config.yaml
norm_place: "pre"
positions: "learned"
qk_norm: false
parallel_block: false
extras: ["capped logits"]
init: "trunc"
lr_head: 0.00593
max_grad_norm: 2.0
doc_mask: false
train_tokens: 284000000
Each number is 500 + 50 x the weight over its row's rms, rounded and kept within 0 to 999. Layers, rows and columns count from 0. Numbers have three digits each. The size before them is the row's rms in percent of the matrix's.

# layer 6 attention value, 256x256, rms 0.0526, rows 0-108, columns 0-127
088:468449502526572512482499487490366599491418457476433509481533521440588518414538523495442599567497477452592566441534461414528565444440466588562478450494594482435469468514548525513551460512435467481448453401562500497455533568549531522476567524485462423510543494447556519598571477544468525496555532466534428531556582580431471540500484562457442549529543597496582494455453499419486490533450
089:482517535494540474516529579534442537525489510480508515536430482547522529417568376410522485485569552552470520477488493420566537458493470477597481516464449500570469453516417403499402549559480458444499459563449514457361506476564526568448507544573531477492485565427576513554484519580502457469529451550465459464503458484499590494427541536429420563496523588465418592577547471540536476482567
078:501441547424497563559434572428543413526481542504531523568473553505485530421517539510570498570433445485578479506450550493431553400505507514490500601465398489485430529390446479500527458568495434546530397567456482470441526359547558540471429487498530520552514523454477513473514453537482563528561542574480496574486514568570584525505508459535509542542497556485569543477578477490427506497565
090:473474508449435575588421489532462383450426503466483522508557518471433515531512473507504514517443480512561557425450516574555504448445551435503493621523428508586493524455485538316558411410598482530458459593506467460483551541529548522408583470468488500539441518476537459458474572516496518449447479459492537527495448436490515516607467425547477540540501565527542521469606496543483490580554
090:541528540499491541550442580529448466560612545524427534487542493512530461469530562495508467520582547458533448442567482436547464483535455513461551465461597493469559521438440431562475555513371480305526413509566525422538532529458442459458571521633405550512583491382507523462482540477429418445530535477397415512466530529494482559486548562447525513515483518597465446557473545471460442524474
086:430508450507430521404529463547530560533480461492464489544439491546530580524560433553526527452538502514596514494529484443525539546585435595434425472448453509562501492643340380403475499490503471516556384513478563602432511405496562521419478539501420435521456538439527483510561527562600447450510594546451460421569530558508500477485538535473451485509490529478492526513582561460544461482473
090:456456481584510583498507521527504500483515500534471533464605465486456496500422467434554545476561476531566449490415499512481441479549578475590598345396442527494588518498482566568548449606442366474422484551503509536486442521417428469556477512514522480543540445427505527562561457408553520477592438540494604418470545413530441490476484462543557456414515439508523540389509480479599530543563
093:497480536526522475533569529503557474426483489472450536555457544546445495534554531469484446476505546432545605464483511530537444473486535517405486531586562514518559546333528504496397394462594490517548443583586528499469463586516485507497553514503542509482420499534483506548574611442428526505469533536479481514517434468498478555443483499484569403496488469467404535434449571438410453462553
086:493416499477582416427430493534476454491501503475455482495475426480494547568395477525529525551542454511535477418476461484469509437461557386449567544502467433524442482450509500544488625451431449547447547527476548462459407571399532499537587471461554464580551484564511449534547488493458563544553493530496606455548444490552507449452524543503588491574506421504511406493576497471538556478471
089:424461367563585541482454459448503523466457482482564560493508511513499478570389501475552593504580410521548517546557478519475567509511500511479490511478495503485451511585524442487562465506481545408532504570567464553489538514373461460479498484527422452544519416490410446557511517516477529551491383540473431462453561547405556567471495470414438484384533486469577539453465412522405527436494
091:521544512494546406604516432507467519392513447540504579532525488459397490484477458500465393495614555537597502561538544512432515476468426470511418594556501494395570527426551563519486503468428468567494456455539439520537482520493501465424512448514480547470499491468501496490571517433430578492447442534444524596521540424547519559513411485459504479491372449478503426559458421528514465481576
085:540518516419456447451444515475456445527508544384504435533485556404537537402560579511430455508459489498379493514450514449515532510479567479479459547550456429577440457512459418503491485559577500455462426444460505503472500496528540506481496494435546440550481591491504487600512507564553508558621552507526495510486511567443560532425476584475462564498430543500519523446467600512518586519550
088:457553507515567453529414536485613636549457507457448517528484507457443441491474495483452503542572459508602436546556438481453526549474471443512531441512467445446426441537384466530519534556428495443484518471556562459505474438472479573551552449443513565497399421489485631523518502536544510432560507492526538497468491555489458437431524561514505509459559565413522461552475598488501486515445
085:500566554505534559434452417575521439473573493523544475582515514492526441401387481511483475473465535420525428563435537518502579441579435584517524603474524467593538459526467577379505457577502470569444417517475535433495448506452557470561539666529556409483461518485449431500523577538474508580459489560555483475455370392567527473495523532429510393452426482481574563513515483471573540570534
086:499588430497505502455559448524473465508437423508510484525506478564526548477463538503484425589569551555587423553414477535403500454449538420503577521390499512427476618510452522674447530624506555550549480522572520494510523476422432501515484501542404516492521573479497461431524507512452468540506549456411545459528562426503554429563535547502582422562483589427555382561469525508503494441432
083:496495540507518453533457537519454482450440574451496534474512477483520438556475476527578393470566436516522433495472495531541462471512499581495512516455536563445541650500433576532475549504468549364487392460534454529521502520605382514514574476463462511508507549468546466445474551561498470447604522478380493528563544441460505477385454531515582521476482429487478622515556463466469551507535
088:464513465567650493503413488510556568446499462526523502548481515437477465478454514539515557507554529535462491546545434557552412521465474503516518408534482522544493450495476469470537568551507607472509585561514496529535453482515501487590514421433474459517400452515432435513527417546480429517435570443622521479513526517452477496503516523498448493545532477501476493588485414529486507551343
089:479467511460433478559603472523538505541493547494437500487467535531497477498544529634464442494544524482515522513514512473524542504435550504531453601574588513521555531510541539422445562467498548556416531462498545599530525422526363497570497452576486505571547513385494467572497481512443465514477382470471462537540531437459440446544470476460531488527496516449473523548414419488520397464522
084:520485525559525518573472456499473491471437503552521503479490521522521505471414474480538598435494562564546463470498532482436521570559494563512625481488433485489455395474619502484451646519521455528531566578498511612534500406493589454541448553578531491436481429399581430568552444487448431489418489545568619465539548363589455463599451443544541454470523442533511567510435435473432510570511
086:570447521489450434536513613530390390479378465511538505509460520542509533467418435552536490515480484487450538413497510443483563462496487476590478537582542499489421538551497458530514472513574493549559407477356511525514521455527523464525477453471535533474558499536466492475559463527498576490414564520537497542496501504499438594469400496443535457513449544494472540560458577582472459451561
083:529480496449526539546452503514516568480482396554496493488569563472499560444415494453516546566596469528419547508541483461525506598412558457515550548550533474522531568449459469559583397433475508511495555499523539503464457518543484487600524469466545406450498567508494426564500538541383541583452565526606528466437423468452528544519507543466472651521524562431460486578564461480492489555474
092:459477506448533487498527541441522566481445497433423503340503456565459531460522525521480457576566554479597469508494531509435427526471519538651446436508554550406569536422433509472521586510517579512445304526426572475493456503469479519536505373527467443533463511548432551496513509489386500486393483525501429550514476498478520436475435435557551438456409505453479507475496543468506565492560
092:604467579550435514539444568442426439423485510495529401559485484510591544500511441509513445538443424537471546546483431501492478517499474493505467499582588589437415461523539555465457564498583540575475632569478505532450520516578561486522503515462541547601523546574527490486512534490487438555604536591552436518605471518464409515494507510528452486468497527497540529475520571513473471477519
083:462507479497507556502533540521622476492534447496474452433590516412497473504559535464453491535516424599547567562463512479543448507506433476595530464373518609415514437530522444527433398450610428474443608633527482616580559476475462468539492450528556418502505521451504495504504468494521553502511523420501430457541502516494492454508513484521545474429565480506536501455452497498430603530450
091:454555477465445492350497530423545558502441500481532490489417474466489514441539636421525525449498517530589586567498535505525510555532502578496503553544527473484421396579462453472520470551523440459511515523575523498431530495450542499550543481458523545522517475577445530474599541544564546540463468450423461512446523556510600604472484493458487532437537411488581534518478504498386546517428
086:522518492559566534466617461483453464506498529632518458395429415503414548538542638478453561576490459510550585497556477495559557480468563607512518455532546474405514538491476513369487567508486513381552429419475516464392465565547429511600520450469520552541500528488487475489603486527539562480413492465437484490551471532559537585506475563429534504463559485482448464511595492565475500433551
087:485528588418471501560528585449444464448485525478444425608497566549614537541536496457481528572529521454529645510523546484511514452522449508490447569523528541579426393570432400530451393465462488518473555538454506522560474420459563513481495434545431481606530607470486472539516561496456487403516535511549459492574473565499519490592573468561433439513529470489506533503417571541512459405463
082:399524548494443524513516511567459462554531520521536491539583463565540556570541468472526487497535503459574515483481504496420523556504496536552559447526436477441523531488542477548523494483494465472506512448476503533514477471530448484572449510469431519426511456505404482569497481448495491444497505407426531365576532586579525476479484529536542484679596455498521511514481536509511489475407
088:494533578444524551539541420524494457451503459476538505507490504449454502512459497480571452485463460501495495441542525470523447575541486538456469593564529524422506611482484590594427420539443563505499513600462482514570457445491497503466520543488507583498434484454454418512534609541523548480497440455511509574512518560484514406524498503518587395543357564551471411497583514515562439534570
095:454444426427402445524512435596563443505510534523449533470538462485426576458534480577437488489557612473558493520471485503499510472542544604440552527480481454464578523644465549523510557485483505423474594537488507469453468524505445545517442509498499478504584446522507496550587462509462542383516539522465536458510547555535490579480490481544571498448471472513507419500443533470483481547537
093:495507558513527603446464470595491486502462530385528513552560574503557504456481494462468558488487519492537489465493497539456503395500551464401502654587529526512497569516532458383560514454491567468535509473486556417452457540504546533512583510480628519502444400463542473516513426584522486586485498466471540501499480555455536556529547489496540534488367530467487449562533452497529507511507
091:520472571489570555550529538508524446467481552476533545586469540424455478519461574437517575435557554505543473511457486550440473554561494418508509552555537453398493455553482501530444502504563401507521519557543495370465520522471491518516492515496429571519356452550537544527471455550540524584533447522479514507423416585503584528522458497511504460537392466533525479634582485519443458509534
086:491471512468519570624536466458544545520495477545543526497499501559470486492523443419489464547488419457471492527457534496483433510505493582566495468587468541463612458560490525438445431519471554500555420508521466448523537588532414450536586423510473548496446461586402459566493520474588558438548490404487503524535468541505512483564494580489406440390556523503402490564472546502543462513559
093:486533439527584602422548475533522453471439507482490586525535456497563442487518503425487539540395462538515459422532525463453542504518450541501516423465497483507482532490459497375533459460441574558521546510508486508463433464511549424477463424543442463519540564560570452533456462439517485522440534486474382445452652488517550532553437471454435438466524448488548630551560405571575469427480
089:481446593474419434517473563551466473503573514479482522567469531472404556559469439642529480469518510513522565537305517496411518531436505518478480490621466493414518494455479515561430521447570499577574465393478491469489567534520482598485481562564470471495465409501544558485489485473498444531543608484431501498492471589434478524447492528498497464556415502501517498550500512473423486517514
089:484531580495450460526583513439539493457562499604461578443533486510515527453569484460542449496446533491584560430537455525577439469432573555489495546581567432526572564544557539542449413456580551508501397537596475492439527500530474522470510438503526504451556483630481547508492452499510466577540491547461538501534452483527539513487500482546602588546497498604445347450559517586571440563533
083:469436399514451567610436534500525491444511514528492499492530553396545560530520537438498423586550561451576410519610498502469447551528433539444484461471468440506571509455395505479536527515436554391575588485468451480455524483494501528500442453507429553559373396415582531517437447553487457451595390516451472503546470540409517469531484481530488536596506535545577536581570508543510500527603
085:551551452372453575578543534525466500484533552411485486490485510567586453544574490520500621573462371435438462500505545550480507442484513519531476555479489584498515533488522507474531537510604505485508531534449504512538450445488450489539527568511496478462483476480462480530504449550460532444480436509544483488494539521381578554519552504452502601527466477500503534577517411504533612453524
086:495484524485533476612386449558578518461461500501503597570536466430428575483526516482536468530507542422570494536452450512475525418379441524460480458441545534454573573395550591507419464469537535474479446506523524490515542540460553519450552443539460479556429352553488481458436558437481526520429590576518437484519532470505541550459435539552485595576488596573463441547540473492489466589538
086:484510522529479454486589461544475506482587475394544453434529461444439423482547451512576552545517393532495457465499515443566542557409475482579523474465505444604510522544472593454519580501490568442450495536464448531480487475530459506411554400478465536479542477571559439383569510437530546457591478506481447540608469536464568484449538559609478499560446624517479514472440571546582389471470
085:510445565422430517596544460541438492481563432574466440455513478582486398517410529526462605567498479613499481398523481444432368560454466472461528536497429500539537477467627472429482495507429435546514486575463514535446509571426523491577544518437497550423432442487399511538580493456529458435418442537506529462452482528508499504495513484502419619526478523522553549436456518465492525570571
088:464426559454575506502469577524443425570470554434513520463477549498376438577451597554484595537469534454506485548477516460447564457498439494470455458461506528503533452386472542480514497494489474559497472484506472451526492484486479570517531479602526542523510585446512441545500549402560430422480593617531596537499498509468459548423474472541520482561578535456424552466527448508475568514481
090:489521491472648523460512498496412562455584428525475588491574522442424514481526446481507478504552521463458412519506480459507472551503533470505487467514473497437512420443502510538532626438391526393430571419518567472601557431417412457444500493493550477446554461414538480432514402567490573505407611474560526473416534518531473484522482462489499616523480587484476478482443526464553454463479
084:500449441443496483536508509436502496519548537433529536466547534562554469600424486523459514467473419500435475538539563495497485423514450367468515516504472525599453495479516506453524536596584502506535562443497477412553571384448521428525618418532515549563552436511504535500415477523440552610545456510491584490388534505515560441539493465434534481461586481488611551451572541501564482559516
084:483517559570511393459434490460421390551496561440562510582513479533440505472480413523440475460513532426530469508503445461470547404444577553623491468508378586528549393545455526494524521514581547448515588575502524488492528422492484493534527499527539414589455501485502515514501553507517535575624473563442458418566495444471474476472494475475493594563519505447462615551445519446544499477542
086:506522572496501494486467569559534464538498508494467462530493557533436446453607485479496440501463410429558414459427483471509424434506470542534463522441373465498541476415505493474448475508465467485452430506532468495415424574481465479578552559550456415462520454470492500497583504387479373472482555440441608565512491484482525573352489459528517537543458495518464580540447427489407520570468
089:539510471496541559501523481592600470453565526535472527456439439547539491521497511485516404492378469387477440406456558522472534514456432458437530502526444466531521471521561527434473432526542486431437477483433547478363523488500490460591582463552526504509460446497443487453407551579488448533444422439474418504497489449473493368514472530534397497496457463576494464543521440543488516465543
094:520530493459505552594526480498506542535455579597495526487503492529427545512544522468530472518461510442450565501521526445619529420449463484445480474432518471567517511434521569401501482455455476465424497507552471541483515570455559429405464428525408472480537550515579524599449442477428518467487394519527510536402479500449451468520533523580454598474517481559527517470506503547399462519471
090:481513448421540465380468560486505585505465634460531480449449442563522490524460519464463526521599549506565602546470474548530557521507408468516469535540640548574393521502521489549574487510518562574501427454529538528470549592480499471520590492499652408538392468551433460422481464606504481568641422497456466544517498461527550492501513451469568484513536432407469468557496515498383523485519
084:531452515466476518557449476464532530482430463479503543512520505446596515461461525588392492551468483424484516455493492450505560463420536502482490542593545553478478589445496509572530635420510564442612440518440497407453517561450494534614524418542444496484448473544559443459468502417454410576553405470431564480520489509471476457534493491500610627579408552509582541619449448549495472635558
091:464559494539543472430560497430484538522450460554481494481546468490527472588449418428554622484469535584396485489513432410571479469566589516490511539530526460463464445577513395468428572475468509436535491537450449515457491460490460517538561479486501490566499483505483439528505579464543377468539511469416572441534523502567503517509506441507426475579500514524486454459498510505591444517496
087:472464508523418463507486505471506442548495639396433519530456510584564516567570480504441424484527601526502533483446512502522471527444499432534519538567494527547482475404538472431474499583484411456480585415556466490476503446518483538558471498417504474506560526574541508522528525421529439492488504427440465514428438539564455472499524535410422479484466398509561582417464445506447511529423
089:488476600480587527533503468480583468394600564500533348526515531549479541489442489459546523516457491443512473448446526515501506557575536488488439543549480466495515511392579575505509473472560396517472546501519539465609540537444539538483483541641515565521454504462505506579423474505544490495475500472465547454501478455561480494549475571510492409498413510535476494481528415534620428446448
079:523474437461548534511470415400422525483459488377509522513466410468538473489580474640508495468513459525558438538536500505490473518523556535388544539488443570518589467421471595474535484374390479556481500490396544503506424467530496518437423494495540485503513624412479519581454468532438550569542454552502525461613454584468487513568552498573417452478498479457441534442463551515473622537439
082:502553508477451554497455431475490536465482570569475503506526458498501473559511483451442461465439467494523459483398505530487493435380460458485536574550488497546518558519507488518412518524507549462459421567473566480517525482543450554502518474458614473505474501506503467464445536409443514568559514499462454513555591524532569521413536466532390459617483526465402518503522407501507452430397
087:510455557532490511523467511565581487514513554489480551559511523529357514554548550557445447470560489440427517458426541556562596454477354448459495598584478454571517510486566490547516381450545518539474494485562510476483547510502525517446475567598524475502504457462479505400549477481530457538539565430462592561459578424525470448451408524441512464478441463466602385571550474517524434568503
084:470582521530484482586465532525534533528550483506505560576508573657383476551502453556431595449453484488495524556471464415506500500489528499456482356463559450449465485547497480556520487531532547490493379484419451583504477494561521573460491461510506494462610429544470568480499512495450399425483486485445493476495506473516451418564542565512475545581405528639499460488453609458427487526555
090:526493512538568532615477527556442454466396525615446505483499582492532476507468551515488430496449432533495455506464512525555584445502446429436525357566521503560491468487482527461477438403584519593554541554462414405515460511463540492535475501472482547473546542532508516561483486473462493507426487518479528606499508490583513554539513532603481521575558525521595563471594534424428484571654
086:506521492520617494468541498527559584608471482458504515553535506474418493473448598472452567523480386481541453547439495526472572494479461545516463572462566575524391448446461486534549452517454415456448476529442535508521438513523430473548513483438461520509446478515408483609489536390555574510591562510522497483466506481472544520467456481413455536570501497493476579440417466477554524386450
089:499571548520540496556460607484456544540476528411474432565493488543501504522605665518403525534443456511395462548404469504502444542488521539464485485424486450405462444521464545414521547515550468399472472510355524387469469450539525495535436490529529543429479521594513577499520437474480522510468472412540574486530546512547527423536522488421530495559503454579434519463483563505522464544431
084:524527556436473529513476570543546479502513531402560505552509571518477500480516595463506615461464521541477434484410443548452509518519538383462447551574605528453469539287530558484384473520545536463534490438529441471538505523559483511432470585589525546525571517532523549456414501468550421454559583444540444480464520515510448471472522503575520403568472520548499591426511506533543527525589
087:567560475478519549539514566449401503552452442458479519566442514448563518450489438465490567480444519507505556507523453531540569539449659460463577520441503519467491529547446535411562509421577553530509479580477496464517555524539559432488526483501457498502430524481465545493538530563440617543555498531564580511464479570455500494533591497505475510571600531440435462501537465509573548565487
086:510512473486455512482563508482474536481534554467529605485532547552505559565580475622520476439506530528548460546602475487508569434465420513529530551634545450476433526439521457561472526470350487483465485543500521511479505555528563495478471475448504491449509514523538464539546471498500539498471532521599571418647392531525510515467402476464527416441519551462536417601490498497467508510540
089:481532490452395511382427436579461467426460539443502539491467554425492502326439423490490611447403528521580496486414463411498570527511539603399431483509455444574465525500624434430545426518514525481477516530400440489446514493471500508530463558426478539439471469662548552471511533490492528562531586573542626531495497502534472498485453506563518617464528524529516516521511542483522453526505
095:479425447579516529569502472547590421491488520575536485590525471527542509492530551485441478542377575529566519541546548439543498474428483475452470408605471520493474460524438468427497540534484516483459526446403504483495426408405506523542468487470512504484577488363434433615534464513401474484523482573526498409486487420566504437491495524451588538531426437525545527589441560519412525521555
096:546480480559484521558555482419494519463445551509470499555478519467513531442540469518543435567495518472557564453525496477379522545494506606621553478430519469522432596546581572535517481501470544602428445475510527542483519439433536471435457502465592451507531441585533478545528536515491548521437466524582508423494504574586517469581504428527428441487428476579542571451500489525441451562600
102:547555584471520477527477568537552436514530500447438519481447526497443438557504546502421487413563587563450457512446453519513458537527550439460466480531500491420383509500494499460508451636475464477539417549528507562555535546526468545492509513531390568494452427471505503509548497477488454421470497440540498517526579549495488487501521496469568475476592495418552548428460551415583553551450
107:456482450509595539606476565555470433557495479485577530420448462435559471511474514509564390530509444495526459384555455570506432536462573579495495465490471488510457538568597535457409436498452468482589494536504470429518498440466493515449517508543432510522518599573516528502534570592508557510558531555388482600465484535537442445557489463535515494513532515409464480432489467525469503516398
102:442464544516655526428433558543552515488457465500480487466579554434457432493515466534405471497448510509533464557476542464535551506451614557552531531551482435442446498537507584521432515486535528451422480576483551450500497514555510568548453472449560501494510417524590573545558509481495486540496525425445520526445542473610423524503571557464434527513460528540451435516510558455503503507553
101:508530564527424510506462440454466509451475549525443468527471471461499484532501541522416478545420564503363546527539475452539504497506512501457508530632507480549519373483479454515549490471523458471511444485442534508462493554462562520472505538518520417407462479400506467519488473520461526557520457575576465568442514457524441439461481477501488567482454560623513553473550476543421501471486
102:575471590451510474586531563600497562506444470515527540492514440474448533568487540494478497534513483551432501450457514459456506548510431488524460486537511461481499488501346529495495518517394459503492542412466501495515497514544548551488434498482554556582509547483429572515555494443428522413675422496488551430511572558498480537544463514462471486553484493434560488504488430399670557558570
103:497497468382507522550421495514545480492356409433498449452472552479495455568499459498513578446445498440531514579437495589508539514515472489443478528504526463504622544492529487560528490398463532510417500512462519446533554485450451507609500517507498545502429483570483526473448451535414487571495554484444574495502462448466475556521595437523576425527574497447447489424509480485553502515466
099:523496548435440555476501445411468527455544554505518514533524534500572558408551486445452470484473515458540493427482497490504539471469523515529501646463462450532447479527522494535476466544508470570553446484525529500526490465447478541536452458501521534492411417463581449440551508555597610415560497537509561521382508451522532526496526559528561496485493522599422437531484499523573477487554
097:517524482444502508449497513432448383526486568465477479513467462518445529552509481531527485546530436481456576422432528538528487511481425539442419521531517545490569414437547476448589453414505616508602517446542518514424462581540559536351578533448478512443457527514562406440474583520534549597476517428593418535500485442518488595463448535521443477477584441498487607480510588493431484510578
106:460464454536554416586483493464413423471431445482497487476494454441548425465385486448475441529521504474580467516397440529521559526472505479573483529494486563489518548446564466484463476527486478577597413562529506488486447480538531500530540513439419518483532458476601595511475447480551463515522534490452472462466422501455490515474520454589444605604525556509556435547575504526344542469422
094:464467399426401501488510512544507563504502541489411583552521444538568505561487482537432554545409511499517531498506484512508550545502470529535559517522501465605469493499509474527542534461514557512540547443450499440491487419534532503493465499475620477489499588493464459425423493534403512579454535569535497618447427533514528480493474566464428454526475554453495440486570500522515497540558
091:591514492558585489659506538481464470416488509528491516526508492473446510500559583478490495448445468549532494416427528534557448551578634542536566536456520427569513494524575460412468564471523508528468442489524498488563497513493470472516531432498559451529484639514520552497525409511441641459517471488463511488494467533527475491542488567474476525517514484500524516535460432588429478545605
093:522503546503474494489530518429502450586565475478461467521495377483566514536488537437471540462477453479490519369559523523533541448502587546495458460498505392458511499505456505406519484500473518405583555568509531544448501555547442478547527473498569527515565491541526569478440484585501585427489506446466476641522625498472460455585483451466459544532438528538454573449528358479457470516685
102:476557503516481475500540539545522539488434446642519527385534564467460502458467503397464453483504509510539422536478498484452529387516539414563526500507509485352551544513526485550484653522565522641438497459517548566565456404458434473568521475491519502504453522488509458573530481467498535369614497566472459417450384452527509507593491482570562498399497575481652410516467459462526572517486
096:471491495481502557578469459557407490507473497533484591547544506521520465475461424506542572485538532532608448448444564553486479480446634508471467494519550432492432465494353500406425406526446438536466530558498453540479494438533485555555521436530576459561511430549628472574481485531595397528472435517568404450527567516501512525541496506492465555441565525442438606590494328492433543535540
100:558539527511519414533571471482382518560557459530550465435475545461416517556534543538460524444450483498449591515454488420454567455565492450515491458473510514455531552554543490503571600507441396522428509415445541588435552353531466482520554482482488454485516599511465599567425483477544538421482417473517476485562525481406497472474511534489539476493548519566608459534456566442547432530464
100:478467496467507477565453550545644552546459597507462404572499460429566433395566461453433506485527491514456420505470462473445546484457484579537486494492494503527419442549372451433483359555558499491501545494513502425428495485545546506473563494441436521542585520496443519489534416448541531501503508456522654439617489491481508456451527454517447459547557487447526506491529558527394502498545
100:450496589590477477520524518556464515537494459586512577577487446433493489488547526514459647535523445472495433342501457461555536392536519577434549517458435502439484452459595479504499491579560516523482519478511482547525497487464452481487518534449495414529520399576570552466526515472468434550480432514541522496536548503540504442495414512550413533466527469498486484516403476445377429489478
100:538471506443459537500460518471515569412545536495422407563496504492494539460559525531586540510546505494543525510519454558461436424513446534396448448517618591365568601491483475507480426451615578440561560498532506434452533517510454507455466437576587485521435424437491503462543542537539444435459483519540523508602520495494520455507630486470530411542471461479538560462487500554529505525470
101:502489524550495473558612420593467428489563488482550527507564534402586494511442514476444488497436422513532507541579540500493489547497615470487552554564509557504443412498489592447520464506467529528502444530485476561545482457603487536521511466514498475531496470519599481488519511529453520527447360632500430511434517495527540463507539541403499480584418458484405441503438513537488534554488
098:475427487557574489500588477514514488500537557466539515605538536452428555501455419467435446525455568428511475535540520453458477518624559611527529512543535397454548595421538513421519563483486634530547463450515484450533482500506490509506449581539563518523346515633454432510542510469462523540400517493501505590540446559447458600508543497485503447520496467463493531500508479609543419464508
110:537461503498462436543547514504507417595546574511539476488468513483403537577512478454457479573549436539520553586520496492468539483461512426503452578565555557492444500465562533460487468521547572574426432485512519483453476433483478514506581566477423496582508477435539487587528605402552562489552413514468489508498569477440514406454426526470422488510456526450565541467511479444570549490562
102:496468563543515558470532534514435530515538535567588554440448531550564495517547462477503423483459505527481498473445454516525499437507493500541521456574511587510456493538586465461469489484486429545452422579460495438401544526525405559387489475542441547539572514583458574483482616458508496527457509603443477551532531548535514496512491489492432587402508518586512441442511542553406489405502
093:508510491426417458456522359555515577440524537533489411547471473506457462529512569481518507513605554476569532486511490502485407522436525521464540571488562546472547600520486502458444566493576503484454549540482448475517505493565553499529522470522528477493522367496475469442462547512461502510362472520536481574586397552668469586494488506450581470454576456489478504522500609561492525451411
101:530521524507538559516461414450483595365530434456562502497539488573522489522476568523555376536620521469475505476450499473532403546407487565451500518459510495512505564497594574560520467528567442511490525471430488516458461550440483540509510437513435572470541481474504521515479551498422427480438561501499617482521525501513463576481576478477461558471422542484593389477492571519507494476546
096:553438410410469529490507544462561469455592485539496384617530479443557471488515422459590543516481470531485530468522470606605517517515563602592473506469486504539541466482515477391541476429516583544513527440474538490434459445499555470576510422470508492529500541512435474451565499590550557607381478445502469520563472433591534490625498556455440444538501401493568575557524445546471468561562
093:497461556473652537570484524432390455500481551500568434490495465550550501520460543510532515499436449491553512562443489477514522450449408604491534468513446376433553551481494412525570511451508480484555490490484543549468590507492493447501505492533428470482472412473437547454542450449441502474580523501522462472593511462509458513405545465586513526384464445423499538560478518519440480582574
092:521484455515537469532529534466495513415470483560530467541535440486484554444507463532494510538495464519613445501535520430458555497467351406565459493435514541478445545528594417421490518472437425584447506552469513420441436500472509454494510531463490545517440508474472483475519420520427508419395483452454491442590480572587538584488525456593438560547465517440466593495433486517536524387558
105:577485607488574545625469514448487497491418335489527477491520515575531530515441513549483551496622473481542563557423491582486457438488558559439510474501493441575540510441556558590578527494465539535500490549487417499575501537511485481527480506519540475486437561574449494527503434450463486524550523532479498459525511458484468492505518470465535457462552436493494538522419483437522445496510
102:559520511495482434468490487535532422564508547445485425343439508475559442394461567526454500536523482531533474425454533440534447463493533555498477490480481510499546462506413520484582616490498585494543481511531530542505533475449540580543478436499444502454438536500543528484430494550535603424464469430445466511482555445443499532502498492532551436454533481461509436426480501431504544499454
093:473461451527489496551513612571468532527432498497394559471527474553526455492433415538471534565469545508405545494501503483407523508499480491476485485555508562513417502473590591538486575403463484492473464552498448427439524462550505489380583470525535511509511520387587518571465378502528511443526575477570490580494518448546504560476477450511472511492451587590557396522534579517457517433509
103:473533533479509444543496476562494550531508524462462500500442436503499552534427532497583590523482615451587477460510475486462561479482453451492531400463554527449467478556465516458493546483540426499429470537577489514553502517545529447556465550511503530516571478533457565509456470522486577457502451506519509472431556537417477431461482508578570413483531493444440462547370578465428574445449
096:452469520503444473438400557528503468495564469454482555496526503385484497428573460428514507476482480499592445434529534503474419504526501544481492510497488455438486531489436420420575519575467454519641360453545567580520499522472500453498502521561491452450461525497548424458464556546562492597417454492540409567531459605558535585440494486505453593447514497466531514516524512558444644439476
099:476475450524502531450495492462542522427420500469549471479512499568500451435522503510481530454592518544539482505385543459475516537472551407439507512422524555501551514560503463509533547528387476558552507519501463547491525477456452537432452515410432499565491505487385522477558413548452532425430541524449555552510505527496534603481556568399577522590471524483447450504526505509450379541481
099:512473583501543565509443523408569440438513554432502421473477566475474552467482502425474436468516519526513489584456524470520534482483546489484588500546470431462432566482575518475457496496586585512451503420533483546599499396455464549556563495566497463430388476487445478435456489431422560575460579415419468524533452507566419563567482509538477444540512527570489477427508565553599449468498
103:543448633504526429456556500486468509526573404588479487552482468423483539515537480411398458518546468526577536433434548527458461502549557497495505485473485473469598432505460474502541494597450540497462533497490599535572566473553464513572581438508487585577473514622464469514503505491511508470474400443510474546564489450442543454542456510415513523537516589393378543514457493573409536540433
105:473545564562503479447420529413529490566601580511507472400487595470353459518491520486444438528483490501532580487422489445462567481548541435429512533494536513518453533557583522456442544516482637437451507558547446474483529499556437509474483580421460459413395548473528415524427570529456476505514376549451549632534479602479535545458541477463506573537445504451600551473474520531511570437554
108:558460504508509510512490506511520498536453477516455445441548541538344528514454422426477458544446445477437519487488490534478447517577589562440535517433532623460517456472428502601453554417454483554448565558515539497566491562621562495531477434574461467429473538500504434543553498519488460406463518477487556528461549474391506539490569525537484468451491540449487538476449523540531497488524
096:556440544428425467531436427509499535550496554563562578525572533458526464590523502490419467466494531493499478667454445459448535439535441494502529421431510530557419465456448488587499561542599385463522487465484494452406496599551536482427490549487341451476543460492433560547473454569602402586555529501497516464432506495546512498443393495576454521541516434547545480516510562462561459507443
112:415505570523403455521472566459570384589509499477501515455484465512576508576515509422424535518434491449475579598411501489525441500521607448507539538498456496520477487579506492524492560561458447517512503534562526646493494489532415480635468444470460451516489498444521486582460458469553537477541506579481440524452489520446581439464502536457482554518441508565518493423485409492447504561445
090:532569536494498636455476513504489527513448581514537491546571489495532461464514477556408509499543529522439405515553458475466409498559428611493504459479476506597416501471526552426553499544495457521569499441495597498412502432492584498465538522433457572562536502440469494490562498445437434521502511467469581436425554486458493534544482454567430410561495494573487562450511458537444464428470
098:490522495398401585449441480473519487407529491579527495491512538529548522448533445563522478527432493608486528494542500523557534479528364481545437493482537544534455452550466431505598488519469430538474561449465520363425512479490517499521564525456624464492516471504441615501505460460541477495390531448515469451557472475498516453500583444497398631479497467596462444421517514495403446469552
098:539459540501457474451580556549519451486486528574490567428464486511533467569454502519468402497536481511541505487453487536543457593524563435513507523620430472486429446576524585463527545501424531518581362553495579524430563553454503483463392472530475547566512471446539510444480583516519518437537447536455422510470593564504507535559499483464469579435448600535581429509560552446523574528586
097:491465461424492549563408620539550563515495507494473571380550492509384532526565582596363518505490414530482540537496553467482463457473473455523545552524402494634481512598486495463559566500522494497482477528552490535518589596511549512479487497540438502452418403489420557529524492547536470457567436506497449493492531594556537575501457531483550500505555538560525574468506516454521509514416